Weights of a small GPT-style language model, trained from scratch on English Wikipedia.
Size: vocabulary 2071, 6.25M parameters.
Each number is 50 + 10 x the weight over its row's rms, rounded and kept within 0 to 99. Layers, rows and columns count from 0. The size before them is the row's rms in percent of the matrix's.

# layer 6 MLP up, 896x224, rms 0.0603, rows 460-491, columns 0-111
106:42 49 49 41 49 35 49 48 36 36 46 42 50 44 48 64 48 36 52 44 39 43 57 49 50 72 46 62 49 48 70 72 31 47 49 47 47 67 64 60 42 54 75 46 43 58 52 56 40 56 37 56 54 60 38 54 53 55 41 43 49 56 46 63 58 49 53 48 44 46 51 54 56 62 38 54 45 43 54 49 57 50 59 38 49 43 37 64 49 67 57 49 65 62 65 58 29 57 25 28 52 39 59 57 52 45 45 47 54 53 42 56
098:44 50 55 29 53 45 58 47 54 53 33 51 56 42 40 52 50 54 44 61 59 41 70 44 41 60 54 23 38 55 55 57 36 58 48 33 54 42 60 56 35 56 62 60 46 40 52 49 62 64 51 47 50 41 67 74 40 55 50 50 45 53 72 31 50 37 56 37 55 44 28 47 49 47 34 62 42 58 60 54 31 45 58 52 34 48 48 54 47 53 43 50 65 57 53 43 46 68 53 41 30 51 66 60 58 42 43 61 40 42 59 27
099:55 61 58 39 41 56 41 47 43 54 64 48 35 54 40 42 50 67 58 32 48 39 63 45 69 48 56 33 57 44 54 64 51 52 48 38 60 64 42 47 51 35 48 31 70 63 65 46 49 33 36 43 42 72 66 48 47 51 55 33 47 61 56 42 57 47 55 68 40 45 41 50 58 56 35 49 31 48 42 23 42 68 51 52 39 56 39 52 68 48 66 53 55 50 35 34 65 46 62 52 41 42 49 34 45 59 52 42 57 60 44 39
107:77 46 55 25 50 66 54 47 75 61 55 51 44 52 41 61 52 44 53 42 44 52 60 37 51 39 52 56 47 45 30 69 51 49 37 54 57 45 56 58 58 58 51 54 51 53 54 55 47 24 29 43 57 27 59 47 41 60 51 77 53 53 25 31 52 65 58 65 57 60 50 66 56 40 38 44 50 53 50 60 53 44 72 31 48 48 48 45 32 56 55 41 51 67 61 39 33 46 53 62 66 33 60 46 46 49 52 54 52 57 50 48
100:45 40 53 62 48 38 54 52 45 63 45 56 46 68 51 66 58 30 48 36 60 50 49 36 50 47 36 59 43 35 56 50 40 49 44 56 55 49 45 74 72 59 64 53 47 35 55 40 53 52 39 46 51 57 55 46 43 48 70 53 58 52 55 50 52 50 61 51 38 42 58 38 64 40 49 49 51 49 51 35 36 55 51 45 37 53 77 47 59 55 52 53 52 56 45 55 45 73 53 43 50 45 48 49 49 53 66 50 53 36 57 34
096:63 50 43 38 43 56 45 47 52 65 50 42 46 58 55 42 57 43 41 43 28 49 54 50 44 51 50 53 45 59 51 54 51 46 48 44 68 31 52 47 48 42 52 36 59 61 44 46 54 60 47 55 41 66 64 44 35 64 49 37 53 55 31 66 70 59 55 53 61 62 50 50 77 25 52 52 42 59 44 54 34 53 35 34 63 27 58 44 57 66 49 45 68 63 55 57 46 48 41 50 48 29 55 53 46 47 42 54 56 48 58 46
095:54 47 38 35 60 50 53 46 46 44 50 57 56 62 59 25 42 36 59 45 55 45 57 41 66 37 49 47 50 56 38 48 59 52 58 58 56 56 60 56 44 44 36 46 50 40 45 43 35 64 53 55 50 47 61 58 54 71 53 44 60 55 52 39 49 54 54 58 44 48 31 22 45 51 58 51 66 58 48 48 58 52 43 51 45 40 42 76 58 46 21 50 59 35 64 42 52 52 55 55 31 28 43 39 44 54 50 48 33 66 39 46
101:45 60 45 47 60 51 47 52 45 60 41 49 48 53 36 45 59 38 49 65 51 58 51 49 69 49 49 46 48 41 44 46 51 52 45 49 55 57 41 51 52 37 50 44 63 58 44 53 47 49 56 48 52 48 58 52 41 28 54 73 56 47 53 57 48 59 35 61 62 50 42 47 58 47 46 43 60 56 51 43 49 72 58 48 45 55 61 42 37 43 46 69 54 34 57 52 47 51 48 54 26 42 64 42 79 68 64 49 39 50 59 55
099:64 52 52 49 52 29 43 70 68 38 47 51 60 44 38 46 44 46 51 47 42 46 43 69 65 49 50 44 61 28 57 52 42 68 47 43 59 30 63 42 56 35 44 32 47 41 52 59 48 30 58 49 42 50 57 47 53 43 68 61 36 43 51 57 50 43 54 48 47 43 53 60 36 50 56 62 43 56 49 51 54 55 62 63 53 48 59 48 43 60 44 59 79 60 53 48 47 43 41 62 41 51 39 55 58 51 39 54 48 71 54 38
107:56 37 49 42 36 32 52 66 33 30 36 51 63 55 62 34 58 34 63 56 50 43 58 59 32 46 49 45 50 51 60 37 41 53 44 51 25 39 38 61 62 73 40 40 33 39 55 39 68 64 43 47 47 37 54 76 62 44 25 44 40 48 33 53 45 58 66 41 48 43 43 52 55 52 60 46 60 55 44 46 31 61 53 50 45 42 38 56 62 57 38 41 44 71 64 60 42 46 45 35 48 59 63 52 47 55 54 58 48 61 41 61
100:48 64 37 47 56 53 52 49 53 46 63 51 42 49 39 51 44 45 56 58 60 38 53 35 72 41 29 53 62 43 57 33 56 61 75 41 55 32 51 53 62 45 54 41 30 59 52 34 49 53 28 50 46 29 48 55 48 54 64 42 59 57 38 41 42 46 52 55 55 44 46 45 49 44 55 61 48 49 66 43 42 45 54 52 63 62 54 35 44 62 30 36 48 49 53 41 56 41 47 58 51 55 50 45 77 40 67 51 54 35 50 56
105:53 53 54 45 46 45 38 51 21 47 41 53 30 45 49 60 54 56 59 44 61 48 41 67 55 60 50 41 65 41 55 48 71 33 47 47 38 54 51 46 41 59 74 49 38 49 55 57 50 56 60 35 49 61 54 56 49 52 43 51 42 60 37 34 49 38 45 52 36 34 43 45 65 44 44 55 42 49 54 57 56 34 50 60 35 53 58 46 56 66 40 40 63 46 50 49 35 59 55 45 65 56 62 37 50 71 50 42 51 58 58 50
105:62 69 46 55 44 39 42 34 32 55 69 48 56 61 48 35 60 47 43 50 31 39 40 54 46 55 46 61 46 50 60 58 34 60 68 40 65 43 55 45 52 52 48 50 65 66 65 58 63 45 60 50 50 54 49 41 44 34 57 74 37 32 61 62 50 59 42 39 75 43 49 56 54 47 40 42 59 66 47 46 40 63 48 45 56 51 61 52 57 57 49 51 38 54 49 61 54 61 47 50 49 59 53 52 55 39 42 51 44 47 19 41
105:62 49 55 49 46 36 41 30 39 41 27 40 56 52 59 30 63 56 50 47 47 50 56 39 73 42 49 55 51 48 52 58 57 75 48 62 38 51 58 45 27 57 39 24 56 40 65 32 46 40 47 49 39 50 56 53 52 54 60 36 40 34 53 44 72 62 59 55 48 47 30 57 52 47 36 69 37 57 56 43 75 34 43 55 44 52 65 43 57 39 53 39 43 71 53 50 75 54 45 44 48 70 45 44 52 59 47 53 57 47 50 57
101:32 44 49 44 30 63 42 38 40 44 37 48 63 45 60 56 39 47 45 49 54 43 32 40 45 37 51 52 34 62 61 50 44 58 51 63 53 40 44 58 46 53 57 48 48 64 49 54 60 52 41 41 48 45 48 44 49 54 28 49 54 42 58 51 66 53 29 55 53 53 46 58 66 50 67 53 65 49 66 43 57 50 56 41 35 50 74 52 53 47 42 56 58 34 58 54 36 56 40 42 48 71 36 57 25 55 53 64 53 46 42 34
095:60 58 43 38 57 47 62 53 51 55 66 62 53 42 38 45 64 52 64 33 56 49 45 49 57 58 39 48 32 41 52 59 57 56 64 30 52 32 41 50 56 47 46 73 65 40 51 63 33 29 42 64 43 44 54 66 58 70 54 50 51 39 68 74 40 60 49 48 66 37 47 51 36 53 60 39 57 47 59 49 51 45 52 54 51 55 57 50 33 47 40 59 45 48 48 59 45 46 54 49 48 42 43 54 48 61 64 55 41 31 49 46
100:43 64 28 43 52 54 44 54 53 50 36 53 47 38 64 58 47 48 44 55 68 37 55 57 53 54 50 63 40 43 69 47 86 62 44 62 57 45 46 56 37 37 65 39 68 49 37 62 52 51 42 50 42 56 48 56 21 59 45 57 33 56 61 64 46 41 46 44 41 53 51 44 57 34 48 45 41 45 26 45 43 54 59 47 41 62 61 57 50 56 34 52 55 52 43 69 45 53 38 42 40 72 65 47 46 53 56 61 44 43 40 51
105:60 40 58 49 56 32 49 57 47 47 39 46 48 47 33 55 69 53 49 48 29 49 53 42 43 38 52 43 48 49 56 41 57 30 55 64 67 41 46 68 53 55 52 42 56 40 46 32 39 42 58 48 45 58 36 60 53 48 70 54 49 56 56 49 58 61 62 46 50 48 48 36 70 63 48 54 39 61 50 46 48 51 56 48 51 20 60 47 41 59 36 44 44 59 58 61 53 47 44 66 59 43 43 52 36 77 43 51 36 56 57 47
101:36 38 41 52 42 34 40 49 41 42 43 44 51 65 51 48 59 49 35 54 48 60 49 46 64 35 38 49 47 52 43 40 54 63 42 45 52 51 55 64 62 54 69 38 51 46 44 34 67 58 37 45 58 47 55 54 28 57 57 59 37 51 52 47 48 59 42 64 37 38 49 72 65 59 61 46 46 43 56 50 45 61 56 20 48 67 46 60 50 56 56 42 66 51 23 54 73 58 64 73 60 44 41 50 52 61 50 57 50 46 37 33
101:56 55 45 47 44 51 36 37 61 31 51 54 44 55 49 64 65 41 42 60 41 38 59 37 50 46 43 47 57 44 35 47 62 68 33 69 63 57 42 49 56 62 55 60 46 60 41 57 54 61 56 58 47 40 39 57 47 70 40 52 47 67 42 46 45 63 53 53 40 57 57 60 46 61 36 40 38 39 45 42 51 58 43 58 47 64 57 36 64 37 49 37 41 39 49 64 48 38 52 55 52 46 40 69 54 53 57 55 35 53 49 57
104:61 58 58 55 54 42 60 48 60 62 37 54 33 63 60 55 50 44 54 49 56 61 49 43 79 53 41 47 62 51 57 60 38 53 56 51 44 56 48 43 54 51 56 26 53 60 37 61 67 55 41 54 45 42 50 54 37 49 41 66 43 51 38 58 64 42 51 50 39 44 50 56 31 31 47 53 56 64 65 54 40 30 48 52 63 61 58 71 40 46 25 50 47 70 50 44 65 53 48 60 62 74 42 50 57 37 62 34 63 50 38 29
100:71 42 55 48 46 57 58 55 32 34 42 33 31 40 53 50 47 39 46 65 44 52 47 42 48 68 42 48 40 46 41 47 59 46 59 52 60 47 33 67 49 49 41 37 45 38 52 40 44 53 38 41 34 28 50 51 53 53 51 56 43 37 53 63 38 41 59 49 65 52 37 57 48 42 47 65 53 53 35 44 66 59 39 47 47 39 42 57 55 60 52 64 51 72 55 63 47 44 46 49 32 45 56 54 66 59 40 57 39 54 48 44
102:52 47 61 40 57 46 58 61 52 52 51 36 53 47 50 64 39 48 40 42 69 49 47 51 46 50 48 41 45 67 56 53 65 58 47 48 62 52 45 68 70 41 52 51 48 47 46 52 57 39 47 42 59 50 41 37 37 45 59 64 66 65 58 42 49 51 55 56 49 43 51 45 37 68 40 49 44 25 45 44 51 56 61 45 22 37 46 51 47 71 58 50 50 70 41 57 71 51 52 56 58 45 53 46 60 62 58 34 37 50 43 50
102:53 49 54 49 33 58 34 49 44 59 38 56 48 40 65 67 48 47 57 48 41 56 43 53 42 46 41 52 21 54 37 59 43 33 63 45 44 63 40 56 37 53 48 48 37 63 40 53 56 39 41 14 38 46 52 56 53 53 42 65 49 67 54 65 69 59 54 55 61 51 32 57 43 42 56 54 59 49 38 34 40 51 62 44 56 49 54 46 61 68 69 54 54 60 49 54 47 72 32 51 50 43 48 42 58 57 44 52 59 53 45 42
100:47 50 21 37 55 45 45 54 31 56 77 41 42 43 49 44 58 53 35 53 55 47 47 63 49 51 42 50 61 61 47 45 50 48 57 55 54 66 45 60 61 36 48 43 47 43 53 56 55 47 57 44 53 58 64 66 63 60 59 59 48 47 63 69 35 38 53 55 43 41 40 50 62 43 36 33 47 61 48 59 42 77 37 65 36 57 52 43 37 44 43 69 47 48 37 67 54 45 52 47 58 34 45 44 52 62 37 62 47 52 45 37
102:46 54 42 49 43 53 34 44 53 46 53 46 61 29 53 46 55 72 51 57 59 35 53 68 53 63 47 40 43 51 48 41 59 42 48 67 41 44 58 37 56 39 55 61 58 54 58 40 47 71 43 53 39 55 52 51 63 68 43 72 45 30 55 50 44 65 38 45 41 39 30 53 50 34 51 47 42 37 59 49 48 41 59 46 49 43 69 42 45 50 68 48 27 47 70 53 55 59 48 53 34 69 46 38 40 54 44 49 25 60 62 39
101:55 57 42 49 54 59 53 56 40 61 55 31 59 29 43 54 52 57 60 34 34 49 45 45 54 72 50 41 63 52 35 67 51 50 58 32 54 69 34 46 59 47 42 61 48 30 31 28 70 34 52 54 54 44 58 44 36 41 54 61 49 49 43 61 59 49 42 53 47 51 50 47 68 42 38 55 38 47 81 49 45 51 67 63 52 45 68 56 56 49 36 51 46 57 52 43 55 57 62 56 39 46 40 60 58 28 50 46 47 54 47 48
097:51 51 49 46 40 76 76 32 67 47 53 46 36 30 66 59 47 42 48 34 59 64 50 47 47 48 53 29 53 55 34 45 54 65 63 52 33 37 41 48 50 43 46 45 49 47 31 47 37 55 56 66 35 47 66 54 54 42 26 59 44 47 55 59 57 41 44 54 31 55 41 56 41 47 42 54 59 29 61 44 62 67 51 58 23 39 49 55 48 45 54 44 61 42 52 68 62 59 44 58 59 50 59 37 54 46 47 33 36 48 42 64
094:52 63 49 15 58 46 56 35 41 52 50 46 47 54 46 53 61 52 35 55 47 39 45 53 38 71 55 35 42 42 55 57 38 45 41 52 39 51 48 66 47 54 55 41 49 47 42 51 48 49 59 52 42 48 41 65 52 35 60 51 18 43 37 61 50 70 43 41 49 51 53 64 55 54 59 36 50 47 57 38 58 42 63 55 66 37 60 50 66 52 59 58 57 68 44 49 48 56 63 71 57 44 70 61 49 67 57 43 51 49 43 39
105:64 34 23 52 46 50 34 54 43 48 53 62 50 46 52 27 64 42 47 36 46 45 54 35 56 33 50 26 45 42 39 68 43 48 52 47 38 56 30 45 60 63 73 41 51 52 50 45 44 50 49 50 52 38 48 52 74 61 48 65 66 54 65 54 55 41 57 52 65 46 57 49 58 61 55 44 61 37 52 54 58 39 54 48 26 46 66 41 38 46 43 48 44 67 36 25 48 46 49 50 45 47 49 43 59 39 45 45 58 40 56 35
101:53 48 52 43 43 42 63 59 50 45 40 56 44 41 40 66 43 47 48 50 25 58 60 51 38 36 43 36 38 49 39 73 39 36 42 62 37 64 61 28 59 49 46 49 32 55 36 51 45 48 38 49 39 48 70 59 53 56 56 49 39 38 57 53 71 45 46 40 38 41 53 44 42 61 42 74 81 46 50 50 54 59 67 62 39 45 36 46 57 45 55 54 44 67 62 58 60 51 56 61 48 50 53 55 60 49 42 47 43 48 54 42
086:50 44 47 50 60 41 55 50 48 47 43 65 62 36 51 53 57 56 48 54 55 43 50 59 62 54 49 60 52 39 57 36 52 57 61 29 44 47 42 55 65 51 57 53 68 37 56 44 38 50 53 46 48 51 57 38 43 44 45 38 29 71 55 53 58 59 61 45 50 42 54 42 56 33 56 64 59 55 48 36 65 25 50 69 56 31 46 32 62 42 43 31 59 46 54 40 50 67 38 48 39 45 37 29 61 44 45 40 40 58 48 45
# layer 6 MLP down (transposed), 896x224, rms 0.0604, rows 460-490, columns 0-111
107:77 40 55 44 63 60 54 50 56 49 50 43 51 30 41 59 49 54 60 63 55 34 50 73 50 33 62 43 43 48 41 47 56 51 51 57 46 58 36 69 42 61 45 49 54 43 42 36 45 31 42 59 46 43 44 61 39 60 54 54 48 60 33 57 71 57 60 42 47 56 45 44 45 52 43 59 55 40 37 39 59 42 61 55 52 49 40 46 55 39 53 71 58 39 57 39 56 42 33 42 52 48 42 49 34 74 40 41 51 53 61 42
109:68 47 56 48 64 57 75 29 29 44 36 34 51 58 49 31 54 57 59 53 43 58 35 60 31 47 43 55 44 58 48 48 31 35 41 36 66 40 51 37 48 59 61 59 30 56 60 55 59 59 61 58 65 52 59 57 53 52 71 56 50 60 53 30 50 52 25 39 46 48 51 40 51 49 48 49 51 46 48 50 47 22 41 56 43 42 59 42 40 47 54 42 58 47 48 42 51 52 52 36 35 33 58 55 55 43 42 55 52 43 39 60
097:40 46 45 41 54 55 53 36 55 53 55 52 47 46 49 61 41 47 58 49 50 37 40 43 37 54 33 59 45 36 26 46 49 34 55 49 51 40 34 51 47 60 56 47 76 56 53 49 53 53 58 52 44 63 47 59 64 38 58 60 59 37 41 42 53 62 61 66 40 74 59 40 43 55 62 57 58 51 55 47 40 49 43 36 45 35 56 47 25 52 50 40 40 40 47 38 74 66 48 40 62 51 69 50 47 65 43 43 65 56 33 47
104:64 61 54 40 62 48 57 65 47 42 63 32 51 54 40 57 54 57 51 46 52 60 48 30 42 47 52 58 63 39 54 50 39 37 44 61 51 65 42 47 50 61 52 30 43 49 28 59 62 37 62 45 38 53 57 59 40 77 38 45 57 48 46 63 47 55 55 61 42 48 59 67 39 52 56 45 53 48 45 38 36 57 50 52 54 56 56 71 25 53 48 62 56 57 38 42 52 53 61 58 24 32 34 52 42 39 58 56 47 41 38 34
094:58 52 50 58 48 41 46 53 37 44 64 32 36 58 32 59 38 70 35 50 60 45 36 63 57 51 32 57 63 50 61 52 52 45 52 79 43 68 59 49 62 54 51 25 41 46 52 48 48 38 53 45 46 45 57 35 43 44 56 54 54 56 59 31 57 45 51 51 64 50 37 47 61 64 44 62 44 38 63 50 42 43 70 50 52 56 42 25 41 48 61 43 32 43 50 58 34 55 58 40 54 63 49 48 33 61 30 53 59 52 83 43
098:36 61 58 61 48 55 40 34 46 44 68 70 55 56 59 47 38 39 53 48 48 43 62 66 53 57 46 46 57 48 51 46 51 37 65 45 45 58 43 37 46 38 64 48 54 56 43 50 55 55 48 45 59 33 52 60 48 58 60 75 47 43 54 47 53 61 37 35 59 46 52 55 47 48 53 51 50 44 62 54 80 40 50 63 59 57 57 41 57 36 59 54 38 67 59 47 56 64 35 42 60 50 30 38 50 44 58 56 53 46 46 52
091:40 55 52 63 54 45 48 42 54 43 37 55 44 44 30 58 70 57 53 60 43 49 56 37 54 74 43 45 48 48 51 45 45 42 50 63 56 64 41 30 60 43 65 58 56 49 63 50 44 41 58 48 41 63 54 44 57 42 60 47 56 57 62 64 39 57 35 40 40 57 58 41 46 39 50 48 62 58 46 60 48 37 49 45 53 67 46 39 46 59 64 37 59 44 47 47 54 48 34 25 56 61 45 52 55 45 48 48 43 47 40 58
100:50 54 72 58 59 60 54 40 59 31 37 39 46 44 40 45 43 50 44 47 38 53 35 51 76 55 45 38 45 42 40 67 49 35 53 39 43 48 47 51 62 48 42 53 46 42 55 49 46 58 56 74 62 44 57 52 77 63 56 44 37 58 47 34 46 56 39 41 50 40 66 50 47 42 49 47 53 32 57 44 40 39 81 51 38 43 48 68 51 47 59 39 51 53 37 49 49 51 69 64 32 49 48 47 52 38 60 54 51 37 43 42
099:47 49 73 44 62 49 64 56 56 71 70 50 28 56 81 60 38 51 53 37 38 62 50 40 39 29 24 37 64 57 41 74 57 45 53 46 36 55 65 35 47 39 57 71 58 61 56 34 44 55 52 63 40 50 40 51 53 46 44 39 40 52 54 51 58 60 61 54 46 66 64 44 51 38 55 17 41 43 65 52 41 60 45 41 49 59 65 48 53 58 43 42 38 60 30 36 49 40 49 55 62 51 54 62 44 57 47 59 55 59 41 55
094:47 71 54 34 48 47 44 47 57 61 34 44 52 44 24 64 64 47 38 57 51 58 60 46 57 49 47 41 39 43 45 33 62 43 58 56 55 61 50 35 47 55 32 49 45 45 57 58 60 57 52 53 22 49 66 48 50 57 42 52 40 39 49 53 42 44 45 51 53 13 53 50 45 49 59 49 37 45 60 42 70 46 54 57 63 58 52 51 45 69 63 38 24 65 51 37 49 55 57 51 82 68 41 40 73 53 39 36 53 56 64 34
102:34 58 34 60 30 67 59 51 45 44 49 47 44 42 63 50 49 55 46 38 47 38 44 48 37 54 50 53 58 43 56 64 44 51 67 60 60 46 45 37 50 52 44 41 55 50 55 49 49 19 39 63 56 59 44 64 54 55 69 64 54 67 67 52 35 51 50 38 52 34 50 33 47 53 49 51 57 49 19 46 66 49 66 56 51 38 54 42 52 41 45 61 59 54 70 65 49 43 57 37 39 57 58 57 56 56 50 57 47 39 48 69
102:54 59 52 60 48 47 45 50 63 51 58 25 38 58 50 47 48 47 57 43 54 54 46 31 32 62 57 53 61 53 52 65 65 51 39 41 50 59 52 39 42 70 58 61 52 33 57 42 56 62 49 41 38 45 48 41 56 40 49 64 56 44 65 53 30 59 36 48 41 32 52 48 57 47 47 43 58 57 56 54 40 45 69 42 45 47 49 38 44 58 60 24 43 55 60 37 36 42 66 47 46 47 44 41 26 52 56 60 40 51 34 50
104:48 34 54 52 47 29 54 50 60 66 46 51 49 48 61 55 42 58 48 45 49 52 42 55 63 48 52 56 41 61 56 43 59 51 58 37 46 74 63 60 54 31 50 66 33 58 51 61 33 50 49 43 50 61 52 45 55 58 59 72 46 40 47 67 61 38 39 64 49 44 28 45 35 48 44 57 50 40 64 40 47 38 39 38 47 51 45 56 49 56 36 40 64 46 62 58 48 35 54 35 48 47 45 49 39 55 72 40 61 65 74 36
109:37 61 36 56 41 37 34 56 62 50 53 38 42 45 71 49 61 56 45 41 41 43 38 61 41 53 50 40 71 44 61 61 48 46 38 49 54 39 44 41 41 68 68 50 38 62 51 60 52 43 51 55 35 32 54 40 55 55 45 48 76 70 54 55 49 34 62 61 64 58 48 35 64 49 46 47 65 21 61 49 64 44 50 36 50 47 65 54 54 52 37 55 47 52 44 48 51 71 49 52 62 41 50 54 53 54 45 59 58 56 37 52
111:51 52 35 58 52 70 57 61 33 54 55 50 51 68 34 41 46 66 42 34 62 61 40 52 49 43 48 52 41 49 58 57 48 46 47 46 48 44 45 37 37 54 36 69 39 42 19 29 54 45 60 56 48 39 63 49 57 36 57 63 31 45 30 44 30 38 48 51 63 42 56 32 61 52 62 45 39 48 41 54 44 77 61 46 38 46 40 48 62 41 70 41 57 40 56 53 61 48 40 54 40 41 49 43 48 57 49 51 40 60 54 45
091:52 46 58 57 44 54 53 60 41 53 36 45 65 49 65 26 43 49 43 58 57 54 51 52 46 58 41 54 60 51 52 45 64 27 57 49 52 63 70 58 49 47 58 38 42 46 49 50 65 53 47 41 54 50 63 39 57 43 35 31 50 52 46 24 54 53 59 45 39 71 49 33 66 51 56 55 34 57 43 42 66 46 57 53 49 37 61 47 60 37 68 49 53 46 56 33 27 61 40 37 70 58 38 53 63 62 50 51 56 61 53 52
097:48 44 60 53 46 55 61 50 42 65 29 38 46 36 25 60 65 34 49 52 41 61 59 60 32 57 49 37 60 46 53 48 43 56 37 62 47 51 44 58 31 43 49 67 63 48 53 51 47 44 34 52 49 59 51 53 49 51 62 55 45 54 45 52 45 43 42 39 35 65 50 42 51 43 60 66 40 38 62 50 68 53 60 36 40 55 49 63 51 68 60 47 36 45 59 59 50 38 54 45 28 56 48 41 57 42 70 66 49 42 59 53
105:71 71 60 55 20 60 44 42 51 37 43 47 54 46 58 55 61 75 55 44 47 63 55 70 42 58 40 53 61 48 48 54 47 51 60 52 55 51 60 55 45 73 48 52 53 66 52 55 38 46 56 54 78 61 56 59 52 42 40 49 45 35 45 55 39 37 31 62 48 50 45 45 39 38 47 51 48 35 38 50 53 56 65 33 43 47 46 68 47 48 51 70 52 50 68 49 50 47 41 54 37 34 47 44 54 57 37 31 51 47 57 55
105:48 42 48 53 60 31 52 39 59 51 38 42 58 52 33 52 59 64 58 62 63 38 70 36 53 58 55 47 42 54 43 43 52 56 54 53 65 39 36 38 68 33 46 54 48 64 45 65 53 49 68 39 32 52 44 50 44 50 49 70 58 45 48 48 47 50 58 49 31 70 50 62 54 47 52 42 56 37 67 55 55 44 39 65 51 38 46 58 39 49 48 37 43 46 34 36 37 58 56 43 56 55 66 53 66 37 51 68 35 51 50 43
101:48 50 45 57 40 55 55 52 63 52 56 66 59 54 65 75 47 55 48 62 46 53 48 54 40 69 43 49 24 35 40 53 41 53 67 48 45 56 57 23 44 51 39 47 34 44 63 36 57 19 39 86 40 42 62 43 65 36 42 40 42 51 58 37 43 37 56 51 48 37 49 39 54 46 51 57 38 65 47 55 48 48 53 48 46 67 35 46 42 61 56 50 48 48 56 60 49 61 51 61 64 30 39 47 64 60 61 50 45 48 43 37
096:57 59 35 46 54 62 42 49 40 65 55 47 66 48 41 54 65 47 45 43 45 37 49 49 47 42 35 69 69 57 74 70 44 46 66 37 34 43 60 37 35 40 55 29 59 45 49 44 33 42 47 61 52 66 52 50 68 57 55 38 67 48 72 40 60 83 56 38 43 28 44 56 56 36 56 53 43 59 37 54 48 70 56 40 60 47 37 61 51 50 59 41 52 48 28 57 48 44 60 50 51 51 66 54 65 60 70 48 52 57 49 43
096:56 58 44 41 49 42 53 61 66 53 33 49 58 63 58 53 52 49 46 31 46 53 58 65 51 57 50 56 53 14 77 57 69 54 56 51 55 66 64 49 48 37 62 55 64 46 49 43 58 30 51 64 47 66 50 43 57 63 60 33 36 63 48 52 72 47 44 24 34 48 34 54 48 61 60 38 54 49 40 48 51 38 43 53 53 67 53 35 49 59 49 46 48 38 40 60 40 51 42 53 43 58 38 67 59 51 41 52 41 69 37 35
095:66 64 51 48 65 52 41 50 46 59 49 67 55 45 53 52 40 31 63 48 54 53 48 54 47 45 44 51 47 46 33 57 36 52 54 53 60 49 62 50 55 55 42 66 52 61 66 35 50 50 21 43 62 40 58 52 52 46 47 63 55 41 45 54 58 39 57 76 44 42 52 34 47 53 55 58 60 35 58 49 52 66 44 44 70 54 58 54 34 35 47 61 63 44 50 63 56 53 44 63 32 36 22 52 53 45 46 61 54 52 49 44
105:46 54 61 47 52 47 53 47 70 37 52 47 50 28 39 30 46 60 37 54 55 52 35 44 42 42 37 43 61 38 53 37 54 61 40 45 59 66 60 42 67 48 41 43 60 45 71 46 45 63 56 58 52 56 23 60 56 49 75 56 55 36 53 41 45 51 59 54 53 52 63 33 36 49 50 52 64 74 70 51 66 65 64 30 49 52 57 42 52 41 52 50 50 40 65 55 66 35 66 50 46 49 53 53 41 56 30 66 48 50 57 54
095:53 51 65 50 46 32 41 60 55 64 52 67 48 58 43 67 45 39 57 38 49 57 57 61 39 49 31 47 62 69 61 36 42 51 49 51 46 57 57 52 40 67 56 36 49 37 57 55 22 51 54 47 33 40 64 61 50 36 58 53 57 64 42 55 54 65 30 39 65 31 50 54 46 65 39 49 48 55 29 38 63 34 47 45 31 49 57 69 61 55 55 45 61 56 37 52 40 53 63 75 53 54 42 70 55 67 48 37 44 41 46 70
098:44 64 56 61 39 47 52 67 60 56 50 57 53 63 62 34 50 46 51 47 56 49 42 51 61 50 35 59 47 48 54 65 55 42 32 55 58 43 57 40 51 38 44 52 60 28 59 57 28 57 58 63 36 47 58 39 43 58 42 34 64 46 51 58 57 54 55 42 46 64 50 45 53 33 57 47 56 55 55 44 52 38 56 50 51 61 65 39 57 51 53 38 72 50 44 45 59 50 61 45 45 38 52 58 41 46 49 61 61 46 37 66
102:59 49 36 58 63 47 49 28 54 67 51 50 72 48 62 47 47 48 65 55 25 34 43 54 48 66 53 35 61 65 78 51 42 59 52 65 51 44 43 62 38 44 41 57 53 54 47 51 37 48 36 47 56 48 43 57 59 54 47 50 50 53 42 26 47 53 46 51 39 31 65 48 52 66 41 56 43 46 59 63 52 59 49 48 56 55 52 32 43 51 65 59 46 52 57 58 66 51 41 51 58 34 51 57 61 41 68 71 49 42 39 52
097:48 56 40 63 55 50 34 53 41 46 52 36 61 50 45 57 57 58 58 37 71 50 61 55 46 67 56 63 52 63 50 62 46 30 47 33 49 41 42 50 37 40 60 52 58 44 59 54 52 56 48 65 63 48 36 49 39 48 50 29 35 68 45 45 37 46 46 64 54 55 48 59 58 54 43 31 54 60 43 68 50 57 54 72 60 64 48 72 43 52 48 50 46 53 57 30 34 52 44 45 54 35 56 45 44 48 58 50 51 54 49 51
096:43 38 54 77 33 62 63 49 69 39 28 57 51 66 45 61 43 56 47 60 48 54 47 53 54 46 54 69 44 40 56 76 56 50 49 48 72 65 57 56 53 46 36 55 52 37 52 53 56 65 62 52 53 43 52 54 58 52 48 44 48 46 53 24 44 32 55 67 53 41 48 22 35 52 52 65 57 52 47 52 47 53 61 33 50 50 48 48 48 58 47 43 49 42 57 67 52 56 54 29 55 57 45 65 55 56 52 51 50 53 51 45
100:54 59 52 57 52 55 42 40 44 48 58 63 45 52 47 42 75 53 50 51 33 51 29 37 45 47 61 51 46 18 67 50 49 57 40 69 68 62 37 48 36 52 41 47 56 55 48 61 39 59 42 59 51 56 55 59 54 62 59 31 55 55 29 50 41 64 45 36 38 51 47 49 62 64 54 46 47 49 37 46 45 58 49 46 35 40 51 50 77 46 55 67 46 52 41 52 54 44 54 39 43 48 66 60 50 44 33 64 30 56 47 51
102:44 45 45 56 52 51 40 43 56 63 50 45 43 52 55 58 60 50 46 61 66 38 46 48 66 34 62 33 46 71 40 49 52 70 38 43 36 33 58 60 53 68 50 42 47 41 31 60 39 65 53 54 56 68 51 47 39 39 38 53 67 66 50 65 47 45 52 44 44 50 48 56 60 41 59 32 46 33 44 61 63 54 38 37 56 33 52 57 53 49 38 38 65 38 53 41 36 48 65 39 79 55 53 59 58 36 50 57 41 65 51 57